config = dict(
    n_layer=13,
    vocab_size=41963,
    norm='layernorm',
    rope_fraction=0.75,
    bias='none',
    parallel_block=False,
    init='normal',
    init_std_up=0.0233,
    lr=0.0036,
    beta1=0.95,
    beta2=0.95,
    schedule='wsd',
    batch_tokens=262144,
    doc_mask=True,
)
Each number is 500 + 50 x the weight over its row's rms, rounded and kept within 0 to 999. Layers, rows and columns count from 0. Numbers have three digits each. The size before them is the row's rms in percent of the matrix's.

# down: layer 9 MLP down (transposed), 2048x512, rms 0.0821, rows 2038-2047, columns 256-383
# up: layer 9 MLP up, 2048x512, rms 0.0773, rows 2039-2047, columns 256-383
down2038 118:497530465490511527471478546483495464518499492539509498519512529476520444447492500447488504517584547474517531473570450495584468483515553459456510588426434485576408498522486492487499494454477654613375568476544522490569457382544509523437485458499447461501512538534525431581543590439566485499509546484528458501535511498435539462573492462463462542429465562417436517481472528514536485501539
up2039 096:467547508534425424496493461521456516467509454395506485383520464500544512538487513441434572438567497525495494541580500519521515537553497642451560489569547605503518591470513497512535549402416522559543419473518565543429411462520386553433546463509540440539504477510368498534502583436480466468496386553517426508541601456536453461518518482550595467551552479518436580530522486516533582549512
down2039 098:577562371466538497501532516440512542480530468508559456512435499542524421448491475537562581504614375466539471471533423377527434548479536486531498582502459437418527484515542519431487546497517520487447479504582487453485564483488524477563493422575475463516567461532510463559446480519447522551437492499503532458397496600469549380435488501447454533510452538532477447427534580422450408498412
up2040 098:449526477409502528562464480493512495501510426588564526535499557449447527531476502481509524530519533509509570563450450445457456574529462546480532538426578609443502445457478546523408510408524507503557519494494531580546542474473420540556536551503515499412500472519423646498444469456533507466532478577399495562579465553494439552512496474552530522554562462503542494479553437574495499569532
down2040 105:469567568544524490514431448566447595473540464577513583489425570487509474455508503493428473444397532508462476433565415386504433478458599456407539522476521469478487547514556451539430553488514536546510527501505502457498478474583551507557448511374488417427393475584488497598515452497473457574437456470530516583550479473486483412597443488416483506538473478460565469430452523506544526461498
up2041 098:550541445465496457471510427510527426517521480515584426511492483406482442529418600508488553491437489491630529425460559536485531532465489528478458476419506478492473481559339564466400460474504462426578454502450517431461514476499618443501486488634594571521491525536556484501528585517604486491418530482465472507441642515513466590514452528493485349465511468397549440456487403473494482460496
down2041 097:462561624489549583432557511541490551539510465448514502547513526478595604489484504491422492437524517400463449496522566506542501595510463516489567621469438543507425452465526426468542459512485510461450499482520490571501354537435508493488441540480537513526401480464479506547487422493379557481445487463424516518441562483470501456495476492470462436560550453440520546569525460450506512519379
up2042 099:512519592518568659496485504547529548439431422565363490535447547496551548491572564419470453591529476565448476577559513451493516475515503562408530509465449538443549510504450489497422512356501520484505426441373414533511573575520539490494500454493503487433495492518466587500529529543555454495463509533499400534564523508358490503507488386424471511479573353489489578475516439453528406518496
down2042 095:514478457512585535511453540511463531568562560525589492553543446454517496499512528601556444453433518465529596439449474551559541562512536635560470549583454412596490548535551615600479483511422488516532458535582520565566485513471474456530559541609502540524541480459414435550571538522476484533541489525531556543507487443475560570506510512477483493493408561546528503463554474562434581462540
up2043 110:481454489497490451562488496559533379399516524460478468454526515524528541470543448541456475398537488509559564454503444514549512437579496527528504592514584456551444523472427451467492445478505498489506494459504573575494547433457545476527516463469497438497460326618533541539551601562501443469548563433481664552549517461510559518553518501564475522479522526502495490535596497461493411478498
down2043 108:471435538502513487582533436522519485486439514507492382446491590511498500542502424480407497441476554634492456580493466445553476557550508604499373448386500483544449450489572477470551550507478543489496470470470511474528517497482489535510482483563485497518492474454545518543387519476390477473404414544524574479539428468415488447523492452518481579457508477470618383492505447502545372493509
up2044 096:457471470490456538508549573473480494497560479603558524472557448479466549581526563620495509590462472507472597505479490491536521621429597502501483462466498521471478420547533569434440544592436493403415472485501499598494490506513537507467415519575509527488479516558523478533521614479468495492558513459509522482433388475559479509439538494500445431450524503520559367499515491528426478495616
down2044 094:498532493530501513409450540517524501484474503520387474530442565509445453562534530450497431493551522512512486485483529431541472415414560406523511543432423480532424557590487544538477526456514395503558482399410471565485516529456569524513504518441454524467551538549486364412534482530548482476501495489453418398414545461530472472490517475484484474510562504476456494587490485454529509485543
up2045 098:542520511454482602494452425576541466417435466469556487422486531609498507494482517478521516429500462511479420573513565541430523501536488509535437535529510602534505433615460501622507467515490591480538461595570482430489455637538546472580563521491538533499613485511536468542470468569521463450565505488482537465562537553391507518427479370524529446512498465532511586523514431525577602535464
down2045 096:447410620602586450477562462502546462463476491520479514483474582464611463532523446430414529556534498528514469521487491527479488481531457454422602509525601429480481533496497473384521471494470550459598448574410535425522469545478406530487523520499476509444572532481450496589438501553465510475445447467494493402539531459449490463464443504555453566439518557536548479436520481486447458549472
up2046 104:471436506538452490470523547527525578468589515468481492411512541473419561531398521600555524518426472504475497482551587655555482516427494405532474532470408512525490513491480514401450494407584497511475474484497419548489513516526476557564569521551559478577361497525500463475531529542440576507540535415582551565553445429502492500474478488456526531603538548551405501494620487488510443427518
down2046 108:529548500524516588533545434489454554483491557543518462492481506554432417494491545560462565467508486502539484556529524473546483524458524533538524468463536466490575590531466518463511619432567486626460543456494484492532542445572419549549439373445487541566435477617447391477574485494550505541531586549512429493455468487508401502489412416536522460523480601497504533423612341519486415536530
up2047 100:535577531611425534515507528473485502469522406486439492527481541476488511527560558497502521420460616539514478502505492425525379562529448506605488491564474558518481550497535487520513552524554496422627514493514426395494494556477538502441465485444520507445427496517502494500481495502486533541450489415465537521445455432468533462549509485504517512550429561500458440524463434482522423518511
down2047 100:529494538531588455580507521535481541483500554542507425489522384518514569408511470433428569452479482603351488511490483481529564528460556568458586535565477471508469482545377506397531464562474471485450481539542497497414458537464408531503505526594462336494515576453416551518494499546579497460541464497521550452496469490489445470522447373501467440460411556495606555507492527468485557496427